config.toml
n_head = 4
d_mlp = 4096
vocab_size = 50116
norm_eps = 1e-05
qk_norm = false
lr = 0.00195
beta2 = 0.99
weight_decay = 0.15
warmup_steps = 200
decay_fraction = 0.579
final_lr_fraction = 0.0
batch_tokens = [131072, 262144, 393216]
Each number is 500 + 40 x the weight over the matrix's rms, rounded and kept within 0 to 999. Layers, rows and columns count from 0. Numbers have three digits each.

# layer 10 MLP down, 768x4096, rms 0.068, rows 365-578, columns 832-895
495506526491469567531533486465491538487566489540478506558460436570538394428518536512528448578514511445436539444516509481462491504440475518496445470531503471566548473459530518477544562524587507
527487435447501486520498481513471509435506540512490507455512473448448425585535560459489506485544467509523476468509526459576516520492453485499465401474543431510466438540461515480517509464553487
501454485439555479555437534521530472531528502424470469515517529450452444434476585464594466496524544531551479468538500553461516570499514514455537541461537497468491531530521499534494591464501479
498531518493498503369475523477458562460493500417487473455528484538519552505491510509492481466496495481466423563440455522493512444471519488444513517486495457507521462479493497545534506480539501
436463501488489514526460567578555490535476427513495527445515534477458472481501522463518519487519458488594530550490434494438530468456492525495478572459532484508496474483494433480483483549469561
514464531587562518457481442485501492480484436567476536477512510520430529529470499449525470516497487480511423497543495513440505479477531438553413566493481516531528519489503529482549559519514518
501446464511521564598487530460478522459520542477494504491517519482493483537470505447468534502486563521445517556549500447519499529541517480509517474436494497481479472591518447525560502488563523
512521548516517452513546555531542461486471434573447489457499547570473541517493490569493478563488507477532468470592508503475474445474501480498483494536485462529488503526526533495501512462489491
510475515455441501502515464458462558483562455455467554540528450516514524557511473554493490497492437534490482462499519472565506464511571464505506526505492500533473481478472467493560481519388505
447423447531427526419519518428533520485573465461603588502581519531555462533502516454476521560516535437523499472509405538533409521472468561478486521490460482535492502459493500485495483481504593
493433449521505562486479459504514474523416428477559521457489548469455471577534501448516498486521473474562504505532456514485500460560449546468464481484490440483445490477489504510525497569494539
505481540539537595515529542488535488540489536537441552436545467476474480481474494519499453519461503468432444505543505543476434480489539501540520450534508479451486444498544581493322456555531512
421498529404433528542474523544564450524451420462480574525530459461460522498406558508478515468495492443495489541521439525509497487522481553485524535543470484488468500517471459540543466461476533
472473559527474428510405506455479555460529402488506421566493514473432510485510509553583500442543460453556535459513495495520464481486464586520546458390502487531495501575509496473540499463589558
500492512464579477465447588514456504545486570494537503484474456512490637548452488535524555472461493528549537483443552511581519493596516477533513495562482535560476422478565503462451481498449495
422456565490566541551454505481516501491420519470484564524523479419539530512395479461531482537486472497485470515501516434505480459502466540489548470497538480532560500498486563532517430473502505
492557526520495460548534557472463546453410479513515526541520532493498501470457435535512501509468440488511531490507498503527458481544500453510521474454526542428559480567495433510446554534453482
503549515448420522524494488467526474485406492475539447447458512524519442480564454478480516454516522531495496464541522468502507513516480510512476564486434513517535472441510472465490508478507476
482534453440411491516505478483471553521466520484478476540462538514478442533535504515515457488552446467507493488522512586530510547529562439515556473462455540562499459512494482482521436491500524
475549484485563486474475405447428537558508444606535474521467501518445497538505445602469477430541513462508459500519518509494508514481499437479507459486574570513564541516518549485501486482478507
447479464572484504466474457443569517513526492510465539506489494452530537560483540481543496487538462528557536470513526500525557550555404474536446588529539544560480509425547483464583452479484598
503507522524573521479462485455488530454496553482461463493455526513490525418578415433454507515526461440441531572535417612529464487525452534460525573544524481519542546521520463443560559539571560
449474512483492514485392491458481489551472507462555455430500575532459545469521564535439579450510551521454551513564468434520587589495560425487547445577526477568445450549539555483502535556501452
484481490487568478550513530538463559467391575563516514463530439500479512487482545536538509520458476538481449489392491544513467464493474493518500566490489516475527471484488458537504491563480438
489477554507497492537426562462489514488424505430550487470516491427495563491579511501452528593445472460543523521523480505474484506476552490494476447412486509501550434504431541604529506557493459
457466490529556471443517468442479453493529446503600503523414496514476514457468476464407493505553496536568513512495497488432561551535419539405467441534495478498565504519471465414450450505471500
418448499425522519485499567473547493487470568523418501533445569448514526549512396520462583456524506507471490511450485391501516486538470470503545509530523560480555453516462422532446493486510467
536479419444459517527478469532472553500521509489438423521532472431496590470585544518522502413478603495472502560562482481544448441523492515497529521605513500444466525437502483447557538501564545
492503489468557479556489500472395479474502499495521475500516439514537545452444505473476544504473534519550538483585517463403523509436557423575489448516528402496542555540485452492508499478493512
553522497533542512547467482462523531432476494450527539505512513514500472482518554548527496467475479480469413494424478452510435530561513537501510540434488413530490568468544503509443546523530575
491476497545474493491500519492485539551560537567366428569492515530494540511513508486504495563526566483530454478440505501562491459471509488553531465509510512538493543517490538516493498520490494
542485444530457532510519543542460551541490438494528486509486528479475527506484525526538476561474559449513464468441461539541512497503487522511499564421468452505491512485546496450550485454490493
473458513497479490482497532477530548422474506538522514482550509472429495539515478465568552472433524456525539476429506478425511533602485488440517437473496417467477551490495459499521562450404476
511545406500450492400571549476503496481502484459459537494585535522487446557500477524507413414446577489443510521521455478491533543486577442533503442478542522481518508461497540501502440502441525
461500508530495546499509530557550485474466543521528439492449460496476451500430462501508460442479468461518533535429523528498430483550525481449509480448475511445539529497499484434436547519575413
487495463553495512421512491535437455500481469460454470523457532540416519479478538528498529486513463515489497487474474441488450493558476532508491471534551412471537536570521485467449584518487536
585477450510463483504538452534462459533491532521386521545510484474480508424457520463451483575491451490546440518484451429443502535581511503523566489401507494524486570459555512490472449415484514
489497484481449519480419461527484463498541532467520594435462546528456519484459546589468541519550408519480530520505398482411520470426517458502483493512573563480532472490580477444577493434541450
435455552494497462453503496462503526496521527551499468540489545500466471498426572431488566498420529486466501510606505453508469518522491464497492513497539513450545487484477491564460482540492427
540531515531541579496500448461533468544570522468501432470544508494511516578547536534503517578455524555451496488557510521441551433470596528507508472458508456490531492519455532522373488577455502
454478515510481508468469426467579459445499596465545564424421523452500544522493485509576499539601515536528550457571437515580497568414474534476485480512485466442529532505492581548441496481471522
485507518452485499559537493485475551578518515489494513546561500426510450508498461456536484495534467525535544529472511493564507484512528523537388454526458527486547517454489444507542513553542470
429473497502470486473576560537491560472475419552514478444470440542480492551512510483526528475501518527533450507526485567511383529460507510512493502513468490501484536417560552533451525471470545
526539452452551507418470474491514536471415552496436519523469556491497515474481546553578501541521483485521516496494497560507588508461529475506560486522493535499463570496555506538575482479522497
516490451483539574585600511518495547438554499434475540499533464571550562522553479528602437444466521508507484550499467557471443491582395489506501503536567452471449501441522470424516469478525515
569532445485479461500547519447492498495526517497530442486456516461577555528475478506502499470507573492458513532542514533570548550484509549473510487446471498543495509484526426499496499453493543
483458463556520489521463511508548484499522455560473500518470523501603589464544502452555516505547551543439528479486399529460440496523514482475479495477524546552475544510529525516524505556527468
484468540589466509497485560436466471523506502494488518458488508485521514467520521482469538567490478562506515477484539494497520480525506534444507514532506521536553480503509514452486446419469488
539487536540445494528489509532495528529514479436590480467531552544569537529558462383495472454436556534484523505520523446512575545482513441460564456568482507548412421515482510512518462506534471
477495492483564447510556498557458499489526503503478518487490465435552501440522492475523479563609486482488480463499471514463520531491490423499509557526504471507461473463475468470496496530539462
485579466516568492457527469493490556536497428506496529492482525530548509533495491517514513524429522543538435574586499483497520515493456492507614500475475479508460555421500534480442504509464516
500554451501471542503496570498475555520525523474473474524475537482519456461487452505487450503520460457533553503504479523546448474514470438482552523523528501465477492487519537493496485504442413
535510522524472509513487514527502510457533515460581462530411490521490561552552449448491547521501477590504495441485514477492576411472487496488471415533458486536532429573495499496452516515495484
456428459553512526477548489486472519518485543494588476521502583553519497456517469535546533543465552489505516466501548430458504515467593530461484471547528523458478503554481515516485436482454468
531519545441552482535499584475458436462571480476504463536454481465494536571461477513464531496500483495490504566461461461501531542498538518488473453578498476481452507454552565555501460500507448
432541406498533490452564527448503502545459530474496509504548550513546585482495526430479485493535520534499462489502534450495413550439568534500612543449449532472485503482504510513543482427489536
500443507535537471531507559462439542483507515485466552516483488435406488489458493517497593552515588512460533564437535522498488506462550541448502497486452456512556425473476467555475530450491487
517471520487465490503529490543475476496462555524532508561574520507544546471544515495529491541455520487510495520523506598501559435489518572562476447462542495417514556456620552446503554512492462
478468461472536486432471524502474517441468471445480552515590541516456512480522550571526445566477483558480466571526518433478579415496584516484461467468449516481452511522458527492433571484490453
552479472523492473470447469525519401587500530511508490559544543507456575502510544573464516501507457454515529498421560484441368493440522548513506527511475503507469493515504526519451519443544548
609413497500455514522585488539512504509512499474489533519526523486463441511525506522472415538411394459523459518518433504489478505573516539496435535482483452526469487505473542517496465510520520
538471394432500432469465560484548522552464442435554467473472500466487453586458485433537451462491513519491486605512429539510481467543477542475505509525552491480426483574454533552409469468526536
444560492534454512455497476482494545492495552522550475520565570527578545524520530571426585508436500519450539555459508574490550506451521486510508531468456496549485556530487497475570541444453499
416530493518503509490532516543446435507549466517514513452529550472540571488458503510497472447543454504509458433516516501492515534578585523490589503510475493444504501554512507440564472483478467
514446520461490498565516537496467524432482497471500524470521477555516528492461559479491562570528523516522442474485543536451536520523501527531433521568513469481499516476524442537498475576538507
436536544556485499469544435546535511494513460469477479488494452436514501610525495488485487497515578482532541511492511512501569505515464457514500488517505511568546448419495468513512548410532507
501533514501437500507484499497381481497542491481560528511491510468440529490517497526494509536457422490481498519463512565515475494499504397583540444461562569477461501487438395501333532474499477
468509500488549446518462479446547507454487541443580524536562541482567565482401496529530458492543460539521553504595508528509461483511453487485491481492518563529497429490539528522509535475446455
453492519497480439429528442513573455476485581556544561515487427499509504414464442540572512534476510500495506439520485469487518504526557540532511427564433431498491476544581492537486518506487477
463499476448514449466519544569530453543511510400463522439511489496483492503481490416472538455521490549478559493468495478485508467444528491479533528484548561543434485568476513495510430460545496
423528516561495505533484502495498581504483522533512506543513477533438449550416506530497484541614450444513549545570564530457491500410482525592521517448507490508490490517600507419515478510450435
509454481384570571475542379563513544484459414503506508513531479439446579535475520416548503482424592496557461468490525562513532520477496586491505464497555475500499500454435442404508554507583450
506529498515494523549536515505468498434513489518546532534513478590572529535488499454460444564530544490504464522466454526442445526462413527486448504500552483566514490494505466451448479463514493
512521507522513418484517531441515519512510434417502471458483610416499545508492500499485493538451536502587520530481427445512516557526478502511503501483578486496505512515488482498559479495538452
522521533540484410550540483477573513452602472495459510450493488511442534510470470527479438507506576505478508462478465480581510519505506525480429516514512513494465478504499546525436537447543507
467546488447578443539417510440458463530451466518437512552493571469529504448477507530498518513511482509517533474517514514451488510505486534493515454563539535544476549485550507520521468503467540
548512537498480503525462495557429393545528527476458456447545457537456522474587465574490494483520527544578445537444508442482494509490507494524473465479499488506419469505474525495549510398429543
482532460488495517554451486538453568509526466522551485467513523489515516529502536478490528576486501514528539504642453556465444526485455546480516443528466483522547527495501434487489442485525481
518473484482506508464538509570565484428540495494432447492510446535486476495531466509453446538419475425523532551486502494579540490466502435473524483473515559484570542540494490506433562500511555
501534522551549467476453465437492516505456488420490496484565545498455502524516524508513455497395462486518487515456514498461485520519480516446564462555522511499510548439525528486469499517471485
431511480469498495477536515594472536502499522441503523487510454481498541466545400479470443494549482500476485506470488496453441533489479497499561489498534526500529499504554547522427495482581566
465413489494469554572469577471530440452487474488443457423472500515474518509605576522429434446559495529481513472494420485532435476412509531544531504470571579419460567459555571444520400569537527
498547518476495534531468549490537529496542529545470511504527594504504501454550561503511417390536505540571480530507527511503523522490553489533486531458479483490449460507456571472498425466444523
488491506441529502477548458476519527521484472495472538485447488543483494593507531514482577565503486469571488500424476509413523450442503436499509491418394471507424559551515580455576499523503482
525462490497398552511491556584463473533540575453561569468506521490502572527476481500514551539508513427491539516435455462474545455449468538517484550533476500486555535494589459492435491530547542
519527528461527504536476511484548496466529497491444491496474453460475542511553518486489460527611552508557475461456599388542433475421463490556476537479543515506477516526613514488542451553479511
479492494484495482468481479528456480549551494584475488494486492488525512462487521495493584492493511484480501508441497453443560563511615505488476483457413500472407543488524508503437564468533481
492496470450439485543568454557465430497495479371471468540437506516523450503526443453496524504449474426476493559541485509525490501492512611489605507445462542494487472508520450475481482492462581
432536495489490461427550562531497483541511560562577493530442525566491515460540490455473557571495528486508501492553510485482444513484553529472463513408477551491473511551530557437552467534450553
592537530421555526454515418471507495473553495580468572443505484479525413441508480480477600474489484530493519432525483488491409521440466498454455535491505491477491496486529471546489479512469559
514541515543430537419449487463507575451522501524452434474487513539470505529507484502507502528591509507543462491530537515466528566590439531528487499519557537471486508500426522498527514529516505
450558527533520551484528522419514490507596517480471494511520438526471534483475480506529568475506495546513473539513548533482489523518451521525527480506511455459532528435437467532527482455543479
428510465521497500503576487459585554475477472463581497529515450491526464446456510503479470455519458537515496520503493433487498523503495480509545479494519519495436463464451547526573504491464551
534538469440484516435508534512509490474515522499594394420429510489553474472464489557438579503522540492447469529522461499511485525517508510423524561500473505457532542479490428481566552407424532
472559520479488459486497520475572527526532473535516480494472480530513586524516547539484499449457494506572415539486551508532470508490513543540506499507507523427457582437525549572462525517487521
516483484533501454491490523489601524494472502499457639484472526464490487500569501506444404472446479526483479504578504467572479448465476453446488424452554540507535552437538533519466501569507500
471530498506492445471477473475501455544480413548485533528522517552434491481541449514446519554525480564490546536496548509442536556419544462444468480455487477542535464517531467486527519455498481
486531557491454482496490509499530473485471509555520499453482476486535443475456508491527601537419426503485474488491518484516522517524523572484489531524557556456465452487524436558437500517533462
511552515511480483553469474441469520460543453515489466417512508471493611520500551465498511491499510487530534418520572508512527543479468517536449484557525413450561436485490494489555527532465470
479480526497508468556516464514510556544514496538409425503494478513577508463488522544512446499474481500446511551474507512499525511562470513546558447494492537548504454512472459519493539579575473
502543408515469457501562517558521473458489513586522479482499527481484453460454454490456529458517563494503494485477526495506523461439558515523448463529448506504505534546546497581521543515483556
525489479406521542509511501532571499493398454445446387484492494576498507472522482584554474566458517455485556545460546481484500484439555458456498525482515483504474429547437520569494537500538593
551461495451550416460552461461510472524506487569447511517537537516467492483514572500514539504517502504522521528534497485464500430532507483515489500530498526444481471489439547488545470502607524
540442496494484475557498515470481449551492514541484498441502547460532477469496499482535577399542492446483478486515539522588434416515478384484447517507519508501514487500476483486481488463470539
464524580432534458542513522508522490544506445445475480567462497525442568548516585467486483513507492504502434520505540502436455403532488558434421537488489470494452498475584565526511506477490486
516503430497515498541501467486530448473527535504512503477484575514548544557520465530491491456532596522520488465471454457527415554503518554554494482510517474492478511498494495535466477540479512
504533536477448457541423526508555534501549459541568506456555516517447463419551439548512504531553533530485580589526439639472502463503469483510501549542551565555410540504560506418511541473531556
436518532493492480478514552513541567501486472503441473509465535499511513491529583440490542548489501519539527521538454505512452523470499533474512519436563495430501532450562479463560406490505478
524494469478492471499463540484534528504514506467535508531579514434468455576517489521492434456576489520540429467498469498542489447532507522464540416490498499511546503552564550514446500443518513
468457495484473412420462488436514511498442564430495474518458566523454489435503517527476536565450470469544511472541534446530548436462504506453542491459539541457536468517545502507491588472547501
472491443480502524506453474526435448532455538476467511530525465506474503531540545447492574485545483543488451447474510498461459483546509524525501601452439564497477527533542526446473429468472466
506483503512545553445540507488462519473485500482501453486429542460530498389474518465475570531491542528495502465543511522533409512487500461499408508573512473572530556481460483546562517556519470
541562521516515521498482619482583523475499524466471569481472530506523470473484548519490514463442554504484495449516532440493507524508540475459522518561514493473535464519511447564494523509470482
463515511460467497507503522504507438525536495499558439470476464519477493462539458497456538457511520469470530519476499534454520542500480542454533502511503513503393508530497532490511442529470456
563506477514514483507541509455549487453542475488501442464476485471490524508473526525494578454452594485496459461489483579483568579501592527479483441486454474439529475546514496470494487394510534
467508471482521521408534480463513598493544473461496505474483491546528470461494525447533465547485517422471472532492584520504520496438620497507484468478541480492465470645537550464550439473539494
525475508446524496577507502496516536469565487504517543467442514563567481463510494551472536431485488591543489514523505516443467505496491487432525531463525523483464456502503591531455553399548481
557438596451460546511518503516488459495556510507558541560554484554429504559492576532481540504516455539544444548510543497555511517399519503533573523478488522480426558508439546520549514495499520
539503510480506506503510449508489499490450504560489437506561515472493470516505542463513491463494559488478510560501521505503497514535599501546560558441516522537462492520527476483501468522425479
476573490492445510499533541539533485547496474510470594463521478507544480485501453576513457589465571535526497479469571540567516446515539429543459509533468553502520445477467470456515456474536544
524458528490482622457538507442487494449529490470438463457451425493514497523446494470523504509538480474464537566518482473528530541525539513493591482509497473500465458518437473459505476566495469
479451483532554488521496447490454477497439466505502497488465444577575502455570494533452486534506545491541442472481571472449514479493473483404582464485554462539510462441502515459428487531491522
525432518512514482559491513544553533521504554489487600460459424480478528447464527523530581529443476509452463544535476483465446522558499520546501441515443479486428520482479498519535550499486508
506448542428491522602513564440491520544473455488494477492538504507513465508469561445481517519477518499573495548405521474389556463515438540479466472562485465526405529452516525501507452549457537
535502514493474521538597481440472510422545481474358509514511506508475515528535531496513478400499526466490460497562540513477492538545479471549490537459468547496489496485483448490456532507489523
435537463555477451453492543488464457532522457522425477491536451452536465516511473603581579520420525495456585485536510527486424508430470532535479463505475505493477519470512540504537459417503564
469517526441482564501527537526486428542482516462469416451503460503444577457421491601442452494494478509532553441440419505463512519524504495487486544521495491471458525479555515467576536483517478
529455552492453448506569542485431498442480514569413521470428460463486478492512537455527523493564456535440545502572507512538551490535469456500469505433525523457501475522504519536536572479491442
523568447519489527474532484485467542452559491524490497423500492510484481500508433514484543546523458441555555501536463468478444501469490537508522440428460486506454410496483464522472482478546534
431554568468492498493504450522436505454481534470529550486560540482506434466553471575526504469479440473448473507495487419537560474525491521580438485449479434455429533557527483502516473445507570
552480466456438391553499472522445444532550516514574488488584484541447440490472467591509467501518505478537480515427545499516498520492594474473514471581458514464557543414511453539410505486414426
490478497507491501509475457464463530466514502559590529592492466515481543498553530401560536519540516495473545462570559494476518517508484494483564495524490503515515499461516455481514599433511468
562472478544553467517559493526519400490460502558433489468492559492506551525462539492517505493438466470426449452545450537508426530512544484460465491561544501478500470515584502474472525496425476
427466458514538521530430528484476515508537501442546491415507439519528543502434522543544485521450550461546543459425447569449503512522473464536530519523520500541455526534516495516505449469553451
518575499548493518505508537537433496513462511478458519553458438549534474461504491476485596536544609510503468509553521455443447534482531501528517535489514506478534479483514507453468501501493485
564557485530486508444485506514528542487454554501537572549535588524446489504522558523523573429506409428534442515463455526528568541558619500534486527549419501483514518540450462437518406539531449
543487453445549452517436493529570451482512504510442510511499436503481531528523417473534483484496515476486550502545537494486497514521512505455574555514469530476530569515566479478382499449422572
476501560539465397420415577465514483470409521540551461473509552474552490480559585527517576519490432474463517475446437579561517453478531503534461516511495494543505424545469525516463453500470457
519510463398516429463474542490520474551573486505431456454510450511421507525464460507529515444473487431501518455466500494432536428528565489455581477528480486472495484475459448509486462477497526
565509455472510475470494491512472523502408470543407475546564511526522519468494441574464569495422513540517469484490477559573433474490523508456456534492445460640471543479500554529496495529500582
455478435469486488542488554475523539429429497531551525488504524494465514549559501463564527561509575530530550505487415462527456488498481508489448506479438430528484495515594516497466491446506514
540437453477495439535415455569461521468480495526479505563481507477465486541411491458578532440498423503492456470592494452443399500461524536396526550513479522531520424537537447527514535450490483
477515408459493535513449442469548470477505461486523467544541509566519529471537507447493532509564582463479437489443531504492537545516544476479482508582476524507463542528411540559492496583507539
500465505459465429534556470558441509506512423507506518534545493483462519508555407512458509486486526506505440439501397506505500527487498504490453493467541467471475532505471490467461509514478482
519542566452548449485494485519455531428590545469524487508458526531551511516473500541517504494503496490444505459542510486492508544539508426538473514525454476459533538504530560487521527523372553
556552411534483532468495527463556534478493490475497483476520500459545524541542513555510513560507511540481489477479523492468529449518530525514534437507499482525468476640436545498464586503504501
542551436484601461575504500537504515548472564570525488514515542522477479492512533534537505579450500519455534501488521491572562494495479535448525527477538484505522561511523505464437525521543563
554511503505476487476490519463500532516492461499453491505511455486516497546497437506501481472567490536484507534481508488485580501494552509571585414486559472472453453504515496511486534482524522
494438525480484497502577491557449518550439483508463452463487476556529537459533507511519527552474508436401500533560519500496536513520486462561526470475507529496481505506536447431548461560529472
540516437503453468456571490533428469471396530440463547511547477485528531446486530480505450542467511528524492491535471478496522467504430463540552510508520479430487436513547473444481546531532543
472527488483499506458485530521454467479525492521545538526506556520487462478574588579523597489534504551511543463497505467569529504441510549480468502566506524551509470501517461503513507568481448
451490482570522533511500525527493532487509475517499506530447517427501504561508556508493503474512514484442537449516542495479464491508529457434488518468421493499538509515501508562504494549523454
444441497483500480521515441584487429521459503515523478485498532540481519497456446483477571407392549512535576533588488492527533517552484483478435504438453503525557469592531466495467489479513432
440449453500471401488453477525496522482514487478428507491521528516497530454491522528522520492409532475489464486443556479538477495513466543476483537470472496583492516545521574469483529477459558
501457478480530483491497546513483514594548556456536508490441565519480499555508527425519490500538460483433444494459472470563528466565542512457460529514517472505476602463571513567578405535501460
423513435556508476540549573512457525517534440429444467601449475542436539431495475492538550512486481487551527569507462505495439519560474466523511508446522528525534509474409571545546492551441518
468464540434442472498501482565556538489500476512502483459486504541474448479442486468489545513517485526469451527488578523494487566496504494483495532464482472479502497437455488491429537519503474
569480511477478496498460547615542515560493463540496432526529440522612485469494530467515485500577529571424470519451555520500458441457549467485444476520536509456461556543555445514512537512456472
497537508535483458535470489416498471505472479442459532556449448507493565473470498434536476432470532497523473455518487476462514450538506474552475501461518472500486500522507469536511493468536478
533535509547588528496504521457484502568501500534526562560410502519493549553463422505485535495511475487457505455525565438504529503446511537562471552564509503427576546556568555499508551535522514
487488472531534472497486492531520517527471530566559499587544490504475427439490481453531464517490459491459486494469578492520506472571514522432465498514447499496513418510427506516475447523449478
508486483529535426507504447472536464457559453504553444529531472494540528486516470540459496477443430529533467491516422399523510465444462488510490492537474507511484500502558495518524490442489438
453494605488476520552487526480520408470503498442496553462469522470463553432490424533463477577484476400523487572469499577537465575554537562446512494508473484472502544470421433503473442514531485
439508523536597485411458539519550510470549482378508505513482464493487506483519572484525509437555485441484450505522513486560473463559460443478486435502446483506511527474429508469472533527506492
477526500532467433528442401443470408507485445441489534565518512505462459496492520535516507529448524460480478581480476550539464467485482500548473476506501475545547439594510456540524465490538567
486412537479462511494461524500554477542472501586468477460535520448582526551530500530541553523556413557528476489565552514519501453474544485533516506477539504457525510549440469442554479513464510
454590535544488533500493491531460537439477515496534410492514506485503564462486544486513522488451517482507505486468473510554594570496563465519463393518480539522512544470511484557484519471494453
434547480467403510497557511435503524394447515519544454519548547494461478505541436532479606514549443495487562518464496524445464573488530456496556472434517500514516500498539526527492539508486536
486516548476479452436465573556472471483463537441450462530472476500527488498550520458537514513396482468541454473491442491576504532526482502503529522485497512533472508492506478448482511471430505
562474529517474504508447501527476426520508561459525454560532480538477549502424577514509493547534440451522512421480538477478515478485442514456524472489521512508491478483557525500454549502572499
508475517469533555479458418452488484485525504530498443480473494477550521498530551506511549480590479524484526521478510518513453506521541518551531463466470502497507510510466538475536493528486473
548452549553528543477480421501591541491480509518465515490511449497491468502438523474455573430518538435476473479525541525492453435524488504504501493547525591449464499431518480553434515484449451
455443497563430546508469535475483504475490537475437414572520475489512518503412520517539453480610499501503541442515516579496385512454492521514504530442520527445551500437509468507532517533454464
511503551488501495531518543460507447496496508492542544485542480459526526552516468551500500551472509486561511497557535512476422499487493495600529484503460510519486500494540471510503440459564516
499543431472516527491485535494500457456490549494515475444413549472493541436546465511432533553526519469484484459451497508522527469419493434526503494529479487506499546525479463523573484510460505
481453537538557503483534521502589502495448554503581443553509502493423402492523526524502545519490439422474490519498567507506525553471482424496456477475494477493481482495547531476536468490491487
481414534446498463429423545543424504448435435514441456477406495485493555495538526384528496482444499493429546593444531520499409504471454561582426485513488567479524550460512532581510539501519493
414484534534540495563461480491452466526450496491498507532441554532458534504535473579526480541470458492517493516488517488514385513518477447480483514434497555513434441520478456482493473573426521
481465465471589444517494531477523463527430456437504449503587487494517458471538514420562477483428509500434504532533544517461434444474539443466553500448516478532444440516479474536520556504509493
523557578420549559478449507463482476522469531457464477512502480501529464508541561506526488408495469474508538436542464493514452467477475473484538436442510458486467476473513500441496569500516442
537580510526441528512482470605446469530582569581449485463460498542451410471569486537513453473464425480535448455506499527527519499498496567507523492505573469499482553484485484508515445527526483
471484463544501514453519462459518477561531488489450600520487422465503481526514526428492482463535499506486427554460495483606509546604498498466510464553523487511493440474543493524533476464497473
551504489539470492551464558468457441544512476505460448435558536452524440524495498535514543457462544539489491374555474416568521472464521548547484535555476504460488493476532497549544494442517547
527570459531444552461428497446544478485485497499588473503528418460535473544509525518478497507495534499522494480465474494504510442504458497536484496487515482492488574495487486551537497451510454
463489449499463486520505483559516494485592543465497486569534562480472484462530545488473445496499544497461499490464474531453466553514457503427495512470493484559536504470479486489494491503438555
518519530462425464495477475510462505529521484483501517454499500476484505484420493515495542521451471437525514517557452515474527538523481420472521501452469533491572586548419604462438573471459516
521519542470463484460512520536515529477533559525492535476448464568480485468500425481601505483556551485539510464444438389467571435429488497468499494492479468499450566567524519507567548486503531
460505555468532510448490445481472459548496455482570458514426434486479563499503489481533520422512459543462532496444502527471514454473478471521404510520505524422453446419498516497521481556506521
462522481499419463483520417486509489455483508487478476486516496549554492508494480486494521479497509453495559514521506501560489498488529491510438476495528524482530405471505567477412508508515512
492517501435434526447494458506529508477419485502447499450562506550511511483525525511431535493408476464441521543462430542539484487552497504515481550511532411486452562555561453580495521456502514
508496421513585448506536469555554521589514465466527555547526505531500503465505489473514520482497496518484449466497511493564504497520522513496455520442461511560503480516534584481492493550536465
529563482551443483556474506450450480518525510536549494470480525526543557518496487497485576511418438547499524476514416497468445454561569439430492543519461503514501495555477464516522536514556524
509542427492507534481551443572545474483564494437489462553343518543510530472467462471445426482502602460461463507508555439557458524542516583476452427495478477449486466557514528488431544464492509
502488502567454534481533514464487482503533499505504506431467545491550468522456442461509505505515532498443597511584440524517476525469441486520503462493522526537521555455522536539484421516521459
458459511483514556524610497469545445584473429501475477512475548436499546533451516516452541522472485543470493517456452528532532452531544528533485469482442596469590494487485485529481448449515497
518547519506497514458505514509429521457478492480547495512498537550477541516453536463514484477455478445424505529512529513505472540501467508573464522486480480488468422448488462443545436519501511
511459495448459482429466483604455483469492523545516542511559529534533451546481545539512487499541493549438511468544512480515514541470533492471487481516450587498475512489461505434534439490505498
500548531487535503446463471496483495558578457487499524516459498466459531597414485540456472508536526476517462473515458478602467509469438548460435521508396489492549469513548506494496425498421598
464560555384489443521545428534437517520524549520499511526601486492453552361562492505483515477530561466477549476556488432498540436508453539516460493450514518523544504503477515556442441525474508
546421494467494514489407541507538514546568569483514475502536546516525405482496560508433490464533488479508472502474445478414548492403539525488526529496539522528507515440495470534463477469474532
502517482497402454540516525532463508508488486479534542506439517476508420464532523558511555487508500462444523581496514522468543533515501514495537489499412490523434524470485475486566520482483476
460436474552461495512493488524515478476465544543479534493511464532579510608549474489476522525542476465488466512493493434477493460402495527469514481394473498507517590474468443520504587518540542
472513483490568532474505473507553467539515464491493532513468540483553445532498532469517490469529481517509513487523510498433507466503489515533401493514549564490480470484487463526551511545543488
489560487518477517581513548521432479581479553517515469474521563538514511493487518464539518445478540491482609475427516530494459529479448548486397434473518450483450539484513522501492464477560528
521522454498488486390524568472521469421460479423540557588462480447534522497522524540489487540494500505470557512553481423506451500459474510490434459441539492551460448443596531454510537531501525
486495478480477483513532513501493498472498536485465523492441487489470500494468538508567561389469507503515475523534431524468435513486424529580400454529458463474493493498560527521485511486476467
463578511587568512502513508452503526533425517458535549540521475399549482486454456448504556589466484583466514526449505435459469503593557494501517552447502524487512444515521491498498479486536503
559554499462630454543470499429560508498522519550516436474488516449505490432518509532507474468442538471466499572505499528469518569511504461469514573531455507498509526530509498471470458652426465
510470564517451488428493517441518501504544540510478528470469506487512451494501490576548472496471482436501490526509544507476548493489459472489557510444540575591495477499515490482505547534428534
488471516477567515478624508517506521516550511493550527486486500498447514497494611452413530496443484478464486552555499466498476508508466492515451540480422452469472488455490550484482479481450465
551505467505542484477482497525518492477462489488538503451550488471493495459437540548511468432507463550560528532473476489564461492537479463545544398476453459503478438494526498437549531554576455
571539441527548463402493460471460454477596532450435528542493577438462484478448512468459505519507500544548493515530522558471552522477487470539439519468580512532488430620532493523431549495513476
525514486530529523465521445522444497466461426604480538513422511528484540477539498472489505511539522482498477486473481521431541472509526485408528467465476493491556501493496552510535453580521455
492551525525451482477470447526509518512516513554523453486585492498466519484516550554443477513507438521487459465558475484525484500448511522489491449399528523471531414518511506481480461529453536